From a checkpoint of a small transformer trained on Wikipedia.
Size: width 512, 8 heads of 64, MLP 1344 SwiGLU, vocabulary 28748.
Architecture: RMSNorm before each block, rotary positions, no biases in attention or MLP, untied embeddings, normalized queries and keys, some layers without attention, local attention windows, gated attention, hashed n-gram embeddings, a smear gate, learned residual scales, skips across layers, capped logits.
Each number is 128 + 24 x the weight over its row's rms, rounded and kept within 0 to 255. Layers, rows and columns count from 0. Numbers have three digits each. The size before them is the row's rms in percent of the matrix's.

# down: layer 4 MLP down (transposed), 1344x512, rms 0.079, rows 46-80, columns 128-255
# gate: layer 4 MLP gate, 1344x512, rms 0.177, rows 47-81, columns 128-255
# up: layer 4 MLP up, 1344x512, rms 0.187, rows 47-81, columns 128-255
down46 095:160106129127133098100114111166161157116106145137178132143135147150120123120133102121155149106103189147092134103123141103087144068127066198137154089116118149093125134155112116104144141157115176110113152126133142097161098088159144131150124068171108133099149092094105117143136160144150130138124133153157101105107151164143130129105098152105152106113140140144135086159179159188111115162102
gate47 100:127126136099098144068110129143182144111118165150098153127087139141134131106112164132127114141150164117127158091136123107110120113146172121101124104153112071129129147178164112114095154121117154096130144151124071153107148127129135112157150130099145127139091096102117120156099086114093122164114134127079099115110108104106091129124107128151116153131101124128102137119110176160168148130094
up47 095:138131114088138114127174124109091120095103143157134111095158172130123135166137133133094158126119114137172098116120158114157165108120111125163143104127145121147130135127149143149107141110129114144127130072148126140152116110090097128108140182134121141109089113156119123097101070161147116110099105171169119170114114157140093159112181158149135117121112128130120126101152119145168127097157
down47 095:119120114121120097134179170130084135112101094132147156087165139176169133195152113151110086150147126155097115131123125097123097147134127110121156147125155114119133133112096114146096141154085122137109132088093170115123116124120133171142171124133106162125157089130169122085151128133140085117104142154143113140163125135140145106106163177110135121119133181128136104082126132126116119136113
gate48 100:112145183162147105145113157142152129151090150102109150151134171110124151135126093131087107119120140086134151125127123150125102132126157155099084131128134124085086105109124175126132136133141131117112078112176172118165123128129088128121110160146091081113179120137147113113162116123109135143130140164129150152113105115150121141107157127145131124106111147152085149112107179156125125127106
up48 103:121112133167179127120119134147097150126161106075098111146125145156094133152111149162094119123126130122145143130093093168066158105142110162094091141114125103143113123109151149146134105119130109164105156117135165149155117108114098089084133159141133129140139132141135159133156143113105145149145140145098099127087138083109128143157095135124128165124121141165128118142140128088137112148142
down48 104:135141129125108142127131079141121151094116117148132141124096098153135140120130102114115133165163136102161143146102049161111096118078160127150141134130160099123106139136118111133163119122119096128144128168099143103172112123117117092148081077110125138106133175131141155091105079132141124150145101121128117108104130085078118095155106135109139138123145109167118092084123119104139165102104
gate49 100:115121126119160081207093133113104077180126164102094065142107115151122108186131154111124098140083150110127140131156164139126122110146156127109152162145112138164105153155188084093123140153146145127140138095124105160171122134144133104117105126130114117133086115110140125132126096125152107108148100117152163155123082148117095089097127085113164118137096111168119152128114118145039093129147
up49 095:126140120107130131159126160113127136138164150108198116125122117130174068158154125156134103129104155135123141103134156156170133142077135137103107138144104166148118164186120134084125119127128141130141194123174091124184115158142166096090115125129189128131119142136095122124165132152131106105101119101115135154129091145130141098114161111110147090122102112149136139142110122164109153115125
down49 096:153104104114095113155102117111141128089115101128130098164084151156149109146129125083141095147098149135098150144161159138146145131142148063150163129138141148155106115188151120145141129145121123085129130072129130118138136101136136115119104138146107097127126121122141201105135153115143131137068096148117122095183139140113131134144124138128142119123127134130086143184119138115110158119138
gate50 099:115158089119138139162153129102137118123103145108121103139133120138137145142105151137144112142122150128092116135127138112172125103154130142112145073114153146103140132141154095071105125157130176151122114152064148145135139117182152126165119135117118097108125141129141163071161143153146109125136146131136117139076089106112132107131129154116148172091100178135106103106118155091093086119066
up50 098:122108088150157108176104124138128112126114166133130096115141090099145110163118153138104085137131106125095119082172129142159103106123117105164131120155142115158126157125132112106116150115118155140184136146111137137148146086166144135126120121103176081135152099173134127108143167077138100171158136161074134139151113163133096153144144120129131148125080098115081112055131117098105090134086
down50 100:087168153112151107128153107143114140089093135130110114151078144131113106161144110115107074134128107158101119087132147154161121107132108143150102096111120091163141125148106129158087121135144128152145104116119121144135109099146110097178155120128148119114102115118114131157166158131158115152114133150114160137102217123118167117143098110147135168120108131117068161134110113157142135107124
gate51 098:155112106154105101076118128161124148162119075165119159192129125167136128104140105132068133098153149127110106101115118117168155141133117080136142127103095142128125113103186144129155144146118161110126148097133182137089142123119096111081099080129121136131106102093141136154124119150149121106134122133148108144117101117126142114170088125131128137142146130133126117162110104125148100147105
up51 105:116114144114120108122130141120115188116122144063130102148121129118109126117129103112140142158140129150150113129140133098125119097108147157110152138091146081101095113141102148095095092122140150105110139116109148089155109117122096132175136151149125097110106118123125111125111115150152138126113128080162092161125095123124136165114118089117111111127133108132133138104171137068176105121109
down51 100:127157136121128149088153124141143115138116147093087134086165140142108157164117110134148096162116142132134129158166118086117160109099123154137154150155123136116130130130079130129121132125141164148087145162112121139103122177133141125138130095142116158144177154102118148108146108124120137121115123141116111120128111133156101102146157132107113146181089119098141100128082136141113077112139
gate52 100:145139126108120067117121106129155138098131114105105115155129126114189095136126115150162134108133108128105089152118135135114117118139147093115156120138095111115131129121125139138121120165146101143190099162129128146124133096107158107130094151112123135121159105143105107137123123126123160117183117134099117121130106136174076109149139111127152135110142128119119190124129116147153169116130
up52 101:126120138117145125144153142158143097112139128160122094157115142156162106125096138066132146112081112157159129122163146140158107163163092113097098132156138118108155096125111103155162087143159115164100100123136109104144114179120125130125122153128110102126140093131109054172122112131144145119124129115102116126143129094133122105185110091161099135163103116102125144141105127114194124151149
down52 100:164130142109106133188123131126062112140127096133120097136148090124099111155147101090151178126143133141131138094146131139117105113145130176126148114155155148156144134088161100150142146107083133151116117080122143151145098158143145156160168108140114133147126086125154108142107171137130138092104144157150114127098156161118095118112133113111113106130132115175118122173102106115094094099156
gate53 095:121135109145138132166114157128152115133185117134130123126074120125136118118161186109099137092135136121117164132124120147118135083121137132109149098117158100079094115084119098134138168099130123147131165133125123088142152119087143126122137129089110148086100147155078113121137119137143172131123115159143177111159067112093132136126109071134091113133085158178148110164161146156107130108124
up53 093:133153136140139115097153135078138125159117150129105143099156135106111141162112112166127108189178125102109119099145121119100121144148125142153136158146116190164148111122138189110127154138110169106102154100116130174111124126151126117131149148125160136145117135123172129146142115141148146121114129120098101158087151119129121088116157200169167156134145086127112118142139161139115130114131
down53 094:158149085133166121091158158087129144093131125115119118118151121140103135149106104117108095090150149125166112119108129138123115135110107079094147099106126109171164155184119160146160114132154132073120098141138104152099142085130115111146140153111157152137129168135137123160096128140115094104094151153120114135126086105158112102145127141156167156140125132118079123111120134126135126134138
gate54 096:138166139115132150120093117163143105124128129123100130142119142132145172138132119119154136119136164112134125130100118123121128133158122088116137112103094126113141133131104124120150126154111082104114097122130156127110123118133126141112139104133157091107091136128134151137124116141141153130108067099118090079133103149120110131207144091118078082107101170173105123144113128113132146086108
up54 096:150107121132133103112147170146128138111116099173124187144142119087159108089107106117087101111102119124150119126151101110093129122154133107126084121121156124102155161205155077140125128126117150137098124143105121171126132133117122083188108132173104075161132146139130105148108052129126156143110109156120137092100120148143109109170160119112098122108148162111159113138129111112124080116136
down54 097:074106090119145147104099140125122171137117157146114134131149095119155133161087123097077120168138107136130135127130079113109151135159148142170143097103130185128146131108124131142093144141110090123161177171123129089130147126105144161191108066079138105144138118152114115123122126107125143115127157124129148128077160117088096153121136153144123093151160141127133157112115124120144093132146
gate55 103:155116146135127113110120126168149098129112083162160120146160111128110152129150100114105118168144145173154145109113112166164162148148115129128167116114085142087128137091142148153124077113133168121132159116119133126117126179115125152127118149190109124100142148129109132136136139135156095146100120165160177130061122166120124105124161116097171089145100066130109110160114127151131147124121
up55 106:125088085170113106116109102142097139122174122088125098125112159161152116138157116141152129136117142105128137131135111121151131070127140083074123158156148102115096119159128145059129137141103119231111114142141120128105119121072086141115163129151149159122100084166121150145107111163148109104103097089097146095171078087105139138155105151144094116112091126096122123106135120111156088122141
down55 100:134143104093104145127136134106149141123139146119105130120106128161119119141116102103149092147156118095150136119101109146120125100114124079116136136122115131145160167165155161081127148099126150116148123125135121111178102175145173118122144115145166180123123098116132091151113153114094136069152134116136085122176098088119149129100097123136117114162125141094124138139145102145150164154071
gate56 100:142104082147121119153131142149097127122174140085089184142184144129144130094139145081133120165110108165101156103097121106104138122132122118170115161152135163117140119096110099122111115141137129070130082176128136140121138161105107124137144135152121149130088129199157127086142119096143108159137105122132147137123145117137108120108124153106155169152120128162144101132175149092168084128125
up56 104:101069121129137160143121138148143136125152155128142145122115119096163103154096158086157135134145160122115171151162120094138122138112118177166120133146103114109148119108120102168133100135133127088134105147086133152161114136124150117108156139115127145140102148162113132125101170130099135159159144141113094099153096157113127136123151135155166185122091155136141102142153113136176129114143
down56 101:135122069139103143121119159116127123183141143126106166146159092090129160150173160137140114144114126173120177099103101070117109141167129122124100138142082160151107134145134101143116108133134159082130128134084149129172124146151107120112126139108143105114133136116137142117100134137115102155162152117152109149154181132147126174165157126153140111112131161176171127145140123120142139118146
gate57 102:090110122119116101152104108144118136165135105125116118143148122100122166121113143128104091093165118140139096158093100106105154123139106083105084166099100169116104167103079146094152096144075135130112130130125135131152106113092145112124104109132077154126150108134103170124173142131127104123108162129066155152137156090160132152106175139140122094126143098101112167156138149087122139111152
up57 104:127130103116114146158142083098118135121129079173122112175104174150141136132097142140132125108134075121082142119136083155128137172133072143131154156159109120122138122143191126112144174164123128110104133154134098112096129179125086122122128124095134098129103088116158145123128144113102133168156154112136117130123119131098150108153084154114124122182141081129097102120135106118087108171114
down57 102:112153129189104134128140143141117140108161146114074119103152101136135101098132162097129121144132113130131148146131124155126096095143110135092079128169127166170116166096129128115080129146095102170122088182143154148104117129160107124088150102133155120143092111145064114142112138167148159159129122126138069097126090085100155114077172123119103104152143118135084103128137152129121119139130
gate58 098:129130104126135158097105139121121082120117115126136166110102141172107129118122098130180098125112120142159150090127128169118133117088151094166166131124092133076124144139089119083124152131152124136126062146136121141157187144142120116119142080107153127118096159126100151197109129136142142120140143145102123124154109133146124130122154147138124128094174125153135114131134148134149125119101
up58 096:118122114098125121155144148116125162129170140114148106123116129111135118176088132104117150165128097116128148137130109127086153116146129088117102130099152142192139113141127139136144124096128171106106143109138132110097161138122162161130100117139120156154112095142154138090147147163148074166170137136081111151137105137149117147121116121125125107120081155139124130095152136076110110165158
down58 096:135105123094118169115154090093106092108165122156143109112164136138150111122099090095100146142135111159138145118169156102166119133132128111105144161111132164175123129141135154120125150130136133086151148125105143112126107166129111108129136144114090101141122170116093131094140076158186120076144142164141136112124075134152148152149139108086129123138162088144106096145147099120131138129131
gate59 103:134143145126150120127139125110145138121143126100160065125120077127115166133050154121114133139124110125162114122113097116148085161138126150119131132116103132100142142160169105136162148144130138113154141148154128139126139121135128107093166158124132132149187137124129157119091129112126138121092099169160138150128130169138140144109176104096156150144083146138092140095116105150160144092133
up59 104:108127101097141152137125107122116121085138164046151119096144110156145144130100138124140137205104138124146142137119156151125163141104118146110087157131132146126106121124168104145126138118146147126120102136123093128193146138137128084077186138100181148139101113116126100154133127128116111101071144133148151134108132144127160139117173091142122144182122108154112137132110122133144134114143
down59 101:113141115107152101125150133127175127135124123105147148130114117076112140120085114115104128107143128083136102156129100122149133132121119137127186128144172158163176131121133125132135118119135103120127133149149163126187094175144133115084105129148154094110149124138138140145144144124206090124154136133142149123122135131081108121142126193150144155118101120171125116112132123134134184125140
gate60 105:129142102107133136129078115109126162068147133148137106152144123127116121130163132110105131125123145129130138120104136101132110111129174144129163093126124126118120162147116144144126083133133105136116129093148164147143141161196136093115123155083122141191117105142116134101105128166112111159136108124111145142164139139087152150126131112106166128132130144130161140174098141144113138178151
up60 101:128172075119158121166104089136108084075127165117104143120138162094110130152135148141095114153111148108106145145106177129125116137122152172121128136132142122167126140150094160159124123124165154147111144152131112135120132155138154098111083116083111104131123112133101113117126088118153149102156123137098174134139166129138100140137140167105152114191113116092161168151117159120154103074113
down60 101:147111085150134159147172163153173111165163102102082136150174115085136154110160115105121160118148157133078092086127160139149130149108134108168133078102123116093089167119128145158146156134132167161146143119106159093125119118140101169184101094141108146118099146068120137162123152116123153095152156047149140117143120118087102109169161164146076111141131156056141096099115110116085134158123
gate61 101:192104109110129127105169131146118116148142096096098107132130122134120087107133146188107153144128130125119102132113146130123137076167105125101127162085145156139121126143114122145115133191124161129123071116151110115142164107145130096120128095137129080115113130138151170151147099173116110113127158133121098138096099139117100079111088148128139094130112107166165165174067093114113134145148
up61 106:102103158174131127109132147135144156109130146134142128116126118108125102140084062157153112164124115158117087137121114109142148115160102110115091111128108156101160112175125158116118074149150121095156123102144111112087125131134141158119151142143164111186094115164161148098178127134127133129113126152138170113134102141103100145149156130075121120152094120095130125136154143128147136115128
down61 101:144086115118155168135103130076132120128121146095111087107170148167068147138152104121123116117131114146142135104105109140098159158104121106137136164141082094156117163112114138124137057125126128131108135152112125201143153166083120142131108134162107145094079129138088129094104107137179109105112108112112118112118105108117151132110117104135159095136173120127083153110126135123130067157107
gate62 101:102105129174152113150121118145130153122119121094137124095138141125154172174090086137099093113119118082089128099084051122124104131056122128116112149193100144170138131140128128128149116118097111103136123116136122159090092129100127125126158117101126148142144153151148141147110140124116109157142109113127077103120108153122093127154146155111135119134166131163155158098125104117127094106187
up62 096:105122135140150143134073115157116146144127100062168118116157118121135130126115118116119072072126100146107139141086116130109079106085112144117138102159129127109138162123136106132156158119150116106133102100147106180146071106076149120127175130106164114101128162148134110119107137125125124112117115126148117124135127118143123144148149169120100091128161090144152131146112125076113110091157
down62 096:145111126111124152118079104156127128111133112091121191137111125120113123140114134163147115120107129067138160105117178143118105133110127117141122131170152164122125100145117124127151121120119086061146137107148132111128120143125060165139172142100096157110186144114160123110133140144145094118099129112091123135111214155143126149131162115142137108062156142180128092134121119145135156145155
gate63 101:092093109091116118132163128134174154161121159139142143111095122178133130093099116173135097146145141113141163137124105124091131157177120158110149126111119092104122106129152122117136109146142103119128123161122125151112133152145149121138128109132130127114167116121110155106136176171145113151119129098119140119138198129157152140145091165150101157121128138129129092114105131147164133143130
up63 101:086107124142123149148066138100139125118159162143164108126164114147129128154151117170146109119108164128105160159122109108127143144160129157096065098106137126085145101128114135105138163120136107114126143100116166142115106103176150127123110152098107104128150175136105111101131132133107113103145104091095111111100144178090148106102147102152140090105143122135127160090164105146138125143111
down63 101:131092117125128129113119115135144108123121140126137107149155172169120115124148122150135105103125118137114134116129074144161129109141099140131073079182097130113137157099117153103150149147108171083130124121094161157175094136127167142114126095168114120100099114157111115122140145065083106123166180129113144101117140121092152119127154132151159103136126105110090121103098143098130113144147
gate64 098:088096163115141119130138134131144096121133101129170150122131123113125136133089090117104154125101124154111147157119044096169167108127148119147155147109123103150119106120119129170094134103113180118139137123180117094132135117155118097125111108116123104111117087116123171111153110110114098115134163130064112175124115132143116073144126113135130119138125114125139100135160127152129138184095
up64 095:120131114139133141118131112110111153124134103119130115130110106126101084141083142094133108085132123134087170141095128135128095141096106104107140114130105129133139081077090090153147169103121161113126114133116125113143127112143141145134106110158159110094118109164054119119143094111160087128115117125095136137166136094116127113102106140138122112174135097131115127141094149107117106102124
down64 095:138098183116151123127181131102095173135121123121151174110123119132165134109126112108119120141135132139122188170075150132143112151116150131131162146137148144180152053109120144123128162123121097114112136165144110131167153117161143182130140162122086092091145127152132117078156058155095096091117095129122142123152171087144113133131134112151137107083123128134135133137056150103143114136157
gate65 096:143164125116108116206157110105175149136141114090143113153139111131163142138103151103156147120150140146126147128097087122155141120141155110072093090147136106120150134172150099117132105105092117128129128120147139167160137126107124142131162086180126127094170216136139133114114124164110102111139134089184124157115139108131162112140130158126150121126133164188094127105147130147138118146110
up65 097:112167079091149100130152140153106126129140118140152129142122191151148141127122113148130164157162177124121153146154157118136118134112131112099082123149121109126096148150119153118129103119127067118140160109155131109102152166119134146123127107152132144128168137146136121130125129195164098065130098139180119118157141127167158104148131143140112117116174113183139114132137120147170117136144
down65 099:133144160107141103103116171141141174131136127126116136122134149135187116121109153132130152128138137111149148145188129153138120119098101123094113143144133116116095121095117125120123154105128151149112156121146133126129111134146152136150105118166095078135136126161123082143152112114132131125102074165142127122144189141121118109114141103109123094119114125126125071147130123128114137184120
gate66 107:115122117165136134100102108134088127114189176098114170108110084110119144100137142146134173133162127106153176134142169136108137156157133117114086121114121144103125133146133129123133092147112130109097135141101171113167137102123140163182129097142135092157128129121104118106150153099125124099108143130156129113156110083144137140120084122095180109108108124100128099141075086138110125143148
up66 106:110163111085136173132103072111111119162117155054119162120144161125112117122173138128129108100096149131136128156152187068119133088128105119089135167165111117117131137149100138137103107066164115067183124081087154117155114115106156152132092116117134135160135136159096119168136092122120124148154154095123120162136168131108144149138106123131148127156148120133154153169094135135092140138102
down66 108:135133120144159142125109103119119101115160115121114115177122150097122122119102137116145128104154120107140132159121113143126105148135160184157124134140145151130111141125134096127107152125116090096078122140143098102138135090140122132138122108110120131143098113103115109147152146109133097110124133136153109133147130082117111056096137097105115134130129138127117122114158123160133153136137
gate67 102:129134092054122154153110147111138119158115125101147137136090084159129142118111142128143145139128117113113150086156125110110141157134141127132155132141080123084132103142128139104154070117136128099104122144110150156164121180122092092130155101176104113120154119119095107110164164112145122140106129146174116058119130147128132195125134092142098117132126155153094130132153106160135180164144
up67 104:070117073115135131158147136137112163119121139138146144147117085115100120112104193161107093120124104079093143103139120099140127175117163114122122151164132155104114122147098142082153159134159151090148131163133134126130110152138138121110079129180128121149140132100112124147129129112129098115141122121124121088118112129116104126146145111151080102103117161101090121114123131121088188145178
down67 108:130098103136179107094136148149137115130096144114089141137110114156104138116133127115138139078126118150121129114134171133111153156136132123121154127127117129111118118123140144157164103080110117090078143141100152133104135136146157093168137112143160087120102134126113120124143166167111142122069120131152147073136149128137107131109121110107080147113127112157107134150147135150116163185127
gate68 100:083153119097134083154116108094153136130136113110137106116083085088089168134144146124167142148128105113153085134131122116096102106118161133128089094137156141088105114145095090129142138147093116135116112137137153114127113156129067143112107151120136103135123133146167141138150100139117166117119178153120146130140125142170121103173116099133129108156068101144118082192118154092104098115106
up68 094:147144125171130119099130089180105111140143140112109157090141142166113109125123086151108146161138147131141108087137174095141124138187113129119142174131092143191153140135148095129126097112123078158110117100140115167126107080136096111152122095123092109081150108142134131127074132142159113160105115126170103130134113117136119131145147158107136147100207111072106173127115092165117113162113
down68 097:142121131152137162117120145126064145134094118147159137137134144143120136147129095118094154125129157092110135124157133132152123123112158152120097155063154087150142108089167186153171135136147152147123116164096178095082158119126113126099089118107126085106127109161123137115177129103161113093139112094114159133164098074104130129108123145157116116149161123151137153107100155101114155158103
gate69 096:148098166106097135127114133133122166159120126146127094134097108078130133140119127153102125132172122093123095149146083178147090120127105177122127148108137120151119134152150104084110106166110121123116149114183098136106122130099100114147120164136145119128169087126151150123124132130130124123148100107146102133112115134132112148137135123149122140114146143108114147102123119116151142175181
up69 097:115157123135145180113096121129145136117136140140075124135127090129154155118139156098121112155126117150156096152134174129118112132107142140117085119149181128155159107093153139078125137134108157165091122115156099136148088113139138122132133139175112149117139088135104134090128136149140127120108108150120171085110096140121091080139099094097085111133106115150134160133151107133165106124133
down69 098:100141138160186107156188124173132180119074140123117130110120106134086129075127144129165136163124117129111118124129124106103111075088095127146141154196135110139085090143112154139140102170085154134175116119094115145146127092152140133129136139114186157159127159094145115109120189080125152152132103121089108121152116140137133127154139115113120138176144148151111140138142108127102085110140
gate70 102:122094144130138161108140090146148153145105152098127141156137180086153141073169141154115129135160131120145171154134160136094162158141089103108115140149097112158102153130136155148114112157142173135107138142095103118111150125146128095130136124132131111148144114149124127122153139107164101125151161115151097122129091139124157102075144114148140149124102115094142159110135118133131119138098
up70 101:137120085133106163139152140094109169139140095140133107106163122159131130110109130144152093153107142155132097104107107138144146069096143156118147180106095139143103132169112069146173113100141102146117152134126130155161088149145148134110116121138123130128120092130104116111094144135156114114113096117156170104062100146121117122120141150097129154147151120146135113162106130152096138115162
down70 102:129114119157151127117161121110095169110168138147165132109141129140113129139144089083120141100106087102132077146162091127143150135153102127133109114115115128117101143115109131152158112102137095158136150144120131114107133142122141145141114126162112135070134126116122144134092098133103128187151150096136140158110104143142133161115123129153153097129131135183124108140131153146138127115171
gate71 101:128106122103108101163151153107159143138161131121114162137115097064122138104109139124097111127163114126114103124122140113139150129121137136140086163123165140156139172165102135111176128167158118126148176145164101115132116127108130098133135126149102135137107154138124140125089142110127131157103128164090153130107105137130136101166098140136107125112156133117147167101191139105135132137119
up71 102:152125119101147165145093162155064113112155128110164111134129146084135106153107076121142109155144118149145131096154099107123138130135153092138138104099113117162137142154096186106189124116118142134138129177123093191085108161122132171152148121122079096095142149107140059117111116102130110127139130115132102128136122143101143090176123125120099148119122148111120119093110141125142130120085
down71 103:121124137112115143159130146081089123086145108131134144162145141106084178108132126112121158103163118156186101140139085123108151123123095125120097097139100136129118132142115178119160090152100103124122152155142106133140133151147089119130205119127131116145153144096153113110117115103121139127116125130073116160110162135129161117144112053124111135157133122107151118105106139133147099119133
gate72 100:113126145118133136158079153107121156110133116161138109128102134136117159135113134119161131102114125160174131081143088159141122072135125150162129139142147106103131134150147102107171116181102130112125110100111150131103134122155132118103147132133142141152143132111135118125172146144105146123145097145094169122157085128152136149113132094142145148127098113080144122153140174150116165128125
up72 097:144079118143081151135121138113128149160173145124120154122107103093141167122158121115179162119112117101146144168111100128116179120125119115116099123184136115109077186137101139134117190117098136123137160109123116114181151120099180132155101119124127147153129104125118102088125097100137127119124115109166124165094181144129108120101164119111137127116149141140136118114138120138076156100151
down72 095:135164151142107177181206140161122131121151103144142109120148140148139087155134128107121161124085119133134156081104139133131148151142156131113131124090124132144108103105078122126108084130133114134146108129156116124113148140144126125111193137150130127143151113134130143114105166115098124125094137092155138159145142123103112080133110121111155103115133128096126138127134161136115094137133
gate73 097:046152144098077118162190122102157107131152111159118155114129103106158128117129175095103155136113103130121125130147124083121092112112097139133122125112100112130101119106141139123147127161137111121152147136072100105145142173111107172133142108121116100126137116190112101197133121121103127095118099136140109129140117078125101123114103114143142138072129129161119156127146171083150143096119
up73 095:096129154162163100111130157163125128114099112099111098157118125151099138085135107114089115138106120127124114123119102147099101131115084136146099126096128117095115104109132144108180158134144094116124109125164124102163144186132111130155116165072126157101169098133143129119104098081132107152125096135083106138135150124144125184097152122141174116136138168155109136126122177096095130107105
down73 101:085103135125108145130179136128132106125149111126124145124119167093125115161122158127092095151114142159161121134132092074141087144164112153113130167145092097099084130079130111113143113090126087104154109108125073127144128141133124151124153121142105133085132126128152124170122085107153160126109143144118172129102165078128168132122093110129158112092141123134114104134150107124158124093189
gate74 104:151132144131159113109147125154085159144125173135129118137105112151140123074104144144117115118131135142126174124153121121121108126105142127123109150115121108133095168129123119064121127124109134168131132131135151124129129162147106146124101148149098142114154141143071165130114111159134103115127102154137070127140085076114168093160151084130080134086132193094146138114169114090109086176124
up74 104:122121156082157091151123167104147118138126123155151173100115125178132131148126115116156146114128127156128132120121096123112105107118147141115103158095113164131137141178155160110114115157144116116064107096073084138153158133132137137120144142152139166108139082165159149122149121152139167116144136126151097085106169124136148110147128157112111142068122156137144114112137143097081149131135
down74 105:127151171115170138096138139127148128146152121143165121096126097110124135110146160075124087136164122155075130144119143157124084129119147128145151144116131148149122139153119098144159082151106146139124129162097154131101118130166149154108111084146121131105165113149140126165149101122109150100146089153112144104130142144132146114107124148101121161118134147166169122142132125129116124152125
gate75 099:131113153194136130126133137124115095138157146116176120152140140133137173159149095137147108139155114167131098107094104110150149132101131126103134167101144135144093137133097094149160091109141122153072096127085150143125085143145124101147115146114151166108111113134126123144163132155087122146130145145145102113142106169164147127116125135095141087137113076148112153127176127127161121130129
up75 098:125105096136082153126133100125119102202141163098145111083155162126116102101164131106111179103105116132117109123066129075151138142106112109083129128171132144177125132125149136083171147141110106138145137157153129105131108132133149087135137104155160107124125112109151125088146135120129130127091147117146114106136089136107151138132117115126122132122138168083142121087137102155128173122138
down75 100:119154115093133122158093123176122101087143203137128109142163126127127123096123099132135131137146121139079146156112128136128169107117148149134094149152145072125160063170128114141111128103092159143154098128139135107111135136129128155067065161160129142139095088137110137130142153109107107165119093089091163120094101149110111110126150112161138110148094107135126158133138144154162095159112
gate76 096:132120148151135069114184104112130147136134143168106122129160101129143142105168085133155117151122112174175130110087143104149171096127145116117120132146150088136174117158164148131095130097166141117133114159125125114145089154150118107128120151160150152177140150087114119113144105128148103110122108145147109111156111120132129144143148129134154090126107096132087101138107160108138170164127
up76 102:135121096139135130138134160143112150133111138133098160151094132101071116130128144134107103118116167109112126136145158130126082125147190065098129146123163101139102109144116100103173113201114108116097117137127121132119169121092104155122107135135090138084076127144137104152135122101122081135110133120100113140135125127118108137101117164120137151100117117131124145119177114145123146139095
down76 103:139109109121123152116132109108134104138095120117112129111111158137136166108121141113115139112123122145120135150153109132108123117162075152119115145136156118138131103135118125146120117111120124132136117121147103162117127116126153171148091118092136102124119130149140115156111105108134115114130117117143114174117000133093139129140139169103129090156154126124160138157141134131160130136113
gate77 098:115074134142128134139089130135161144110102116145133110139116138092145117129139085142094135126190133095090112145108082160126139131130094153108138146134140156132150114129113143138141158116140191188142138112098183104119102127082095118141095122127141113106076134149110154130103124082143143143173107131139163084123091131159103100190160084118141119073137159101145144130135103092158139085129
up77 099:100136119092144163158101130126169102118180106106129141120112124182136160111102120112196125105098155122176112150131142147107140110130131165111129132171130108159119079155120098137154118087154165097082136118097131143138117124108183142171114105110108091140129102125140083113152167118171120154124130112129087115164104174155116113135139125107161174092123115130122142114103145114082140135083
down77 097:144112129174163080154120184113105129095113120102135141136139145137133124149121151149139146134136131184121149120109118147179116123149132120183111165152093156143139118057101127094150133124168136116127152091137123126128075138108124161135081089092144104107090086116126127100119117144134115153063124104087100065127133124122114134157156125140109168107123143158153135149104154104131134102161
gate78 101:161150056122106147119123131089100112095129078126084149110193141163157141137155132108088152152160100120108136119119081141103096097091165137128167113144148161140120107139112129131124079105134086122133115164128148136144119109187124165111144144107124127164160130124111130111104106130160133131098131101089187143150106089138154162139137129089183163173160119140140097139192114127117144101113
up78 100:120065155121187089134069118116132131134158136093142106132113126113112103074132084137149150123120111108124158136143127123109129130160111101127164139127139096113176134154133135144159135100104125131135134112150112123112100128113114112117113134162147123093152132149157122132123132123161143147116140133167125151125098159177098134150123139158123161117109114139130117117150095146155146119113
down78 097:136113120133089124130094097136100161129085131075098198159156142092088097089095080138116167129130116121128089130112105108122159156121124130118146132121186132132112140185116105141158111114138123100180139092144168163156127131106162158113100163096116129137121127076139110100127110114145160110144144159103103140159170107134136071125121151129139097110138090140089131118156102161167105145154
gate79 099:121135155123124094118140136084131135167131120181176135128091099132088118135139082130148123168132158115148099108107118082147106155159100158149129133133107122109106113126128094125196123118134084160140089138095144126107112116151091124175127110104093125105092142136118134110144137146145145127140186107164118119116138106133104153111136138142096128113102117159174136154129115095123106129102
up79 099:112178163155114132103124115128137138143124141121096112121088079116122188135145108108099149152067108123110122174116096167122130107149153130102101126165111171156122123127141123125134100192122140135072123141098097093140106130123124141114093119133130139108125117117131106106141154081121136105113132153141140157090099161144142101132130156133177116135135120115122080100169162161112153136120
down79 104:154115137122096144136110144154153129102118104123133151136113154102156098127167137052140150100114141124105160096126107145151108131111145130108118159113166119147093155096132145174082118147114185113146142144142111092159148087105148145065116125114146118117151113157136084130100159143129133121116133127130107155139120125089073134112157122103155113093111150100146117114091158126103138146125
gate80 098:097144149126144102128158097144156118130131125077147122165122156130146099122161149125141118141139127126141103082128119109138172115138139131134149117152141147119110114171129124124111111105123132200111132136158133102099122173093084132175171122131126069128128126107105108140147144135139130108124143073154117169092120093150140126090174124140151147115154108170123157131101087153132107142088
up80 092:128121116125132147176124140125147120142067118113154065156131092133124087139157139124133095129123163092111123097125109139114160060148151106100097129148108150096112134182115074091107146149172116147163133169181090105123135062079112154156148115115104139119134140124098112149130143132109146138112111098146108141154131119137154170134155083120150135102126109154096123060152109099158112066100
down80 096:166140093117112128134110108135093138137122127125198123176108119105086107105155082114119126126097131114076123109109111128084152122124157125089152121125135135105127141122137118087101127089132200146141092168136140070163106124082147116174113101115123087167086188108135113113171140108125138160112149154127133186142149118150139093152086110136179119082138147138077114118100106119150163116089
gate81 097:164132161144159169113102152109112106124127123066089145157080150130136132118109122111119121128136110088118107087118133104150148110140111106146111139077121122121137100136101148112137154108197128141132126140130107116083178108097142109160129136156125114087105131121128129114163138170099107129137092083144160108145120111122107113106111125150094125224151117109120118150139148139161126108136
up81 099:111137123126161119139131160164124110132091188130130139105110088109129117150111140115105127128090082103128140153123077122122127091124118173170115145141112102092100126099099107129131154102152114134128106125147127100106119126112146090123115205152103124119103132119133152168163119129119096122104142129126133138161079100124135133073164153145127120153147113125142145117068143161157170131098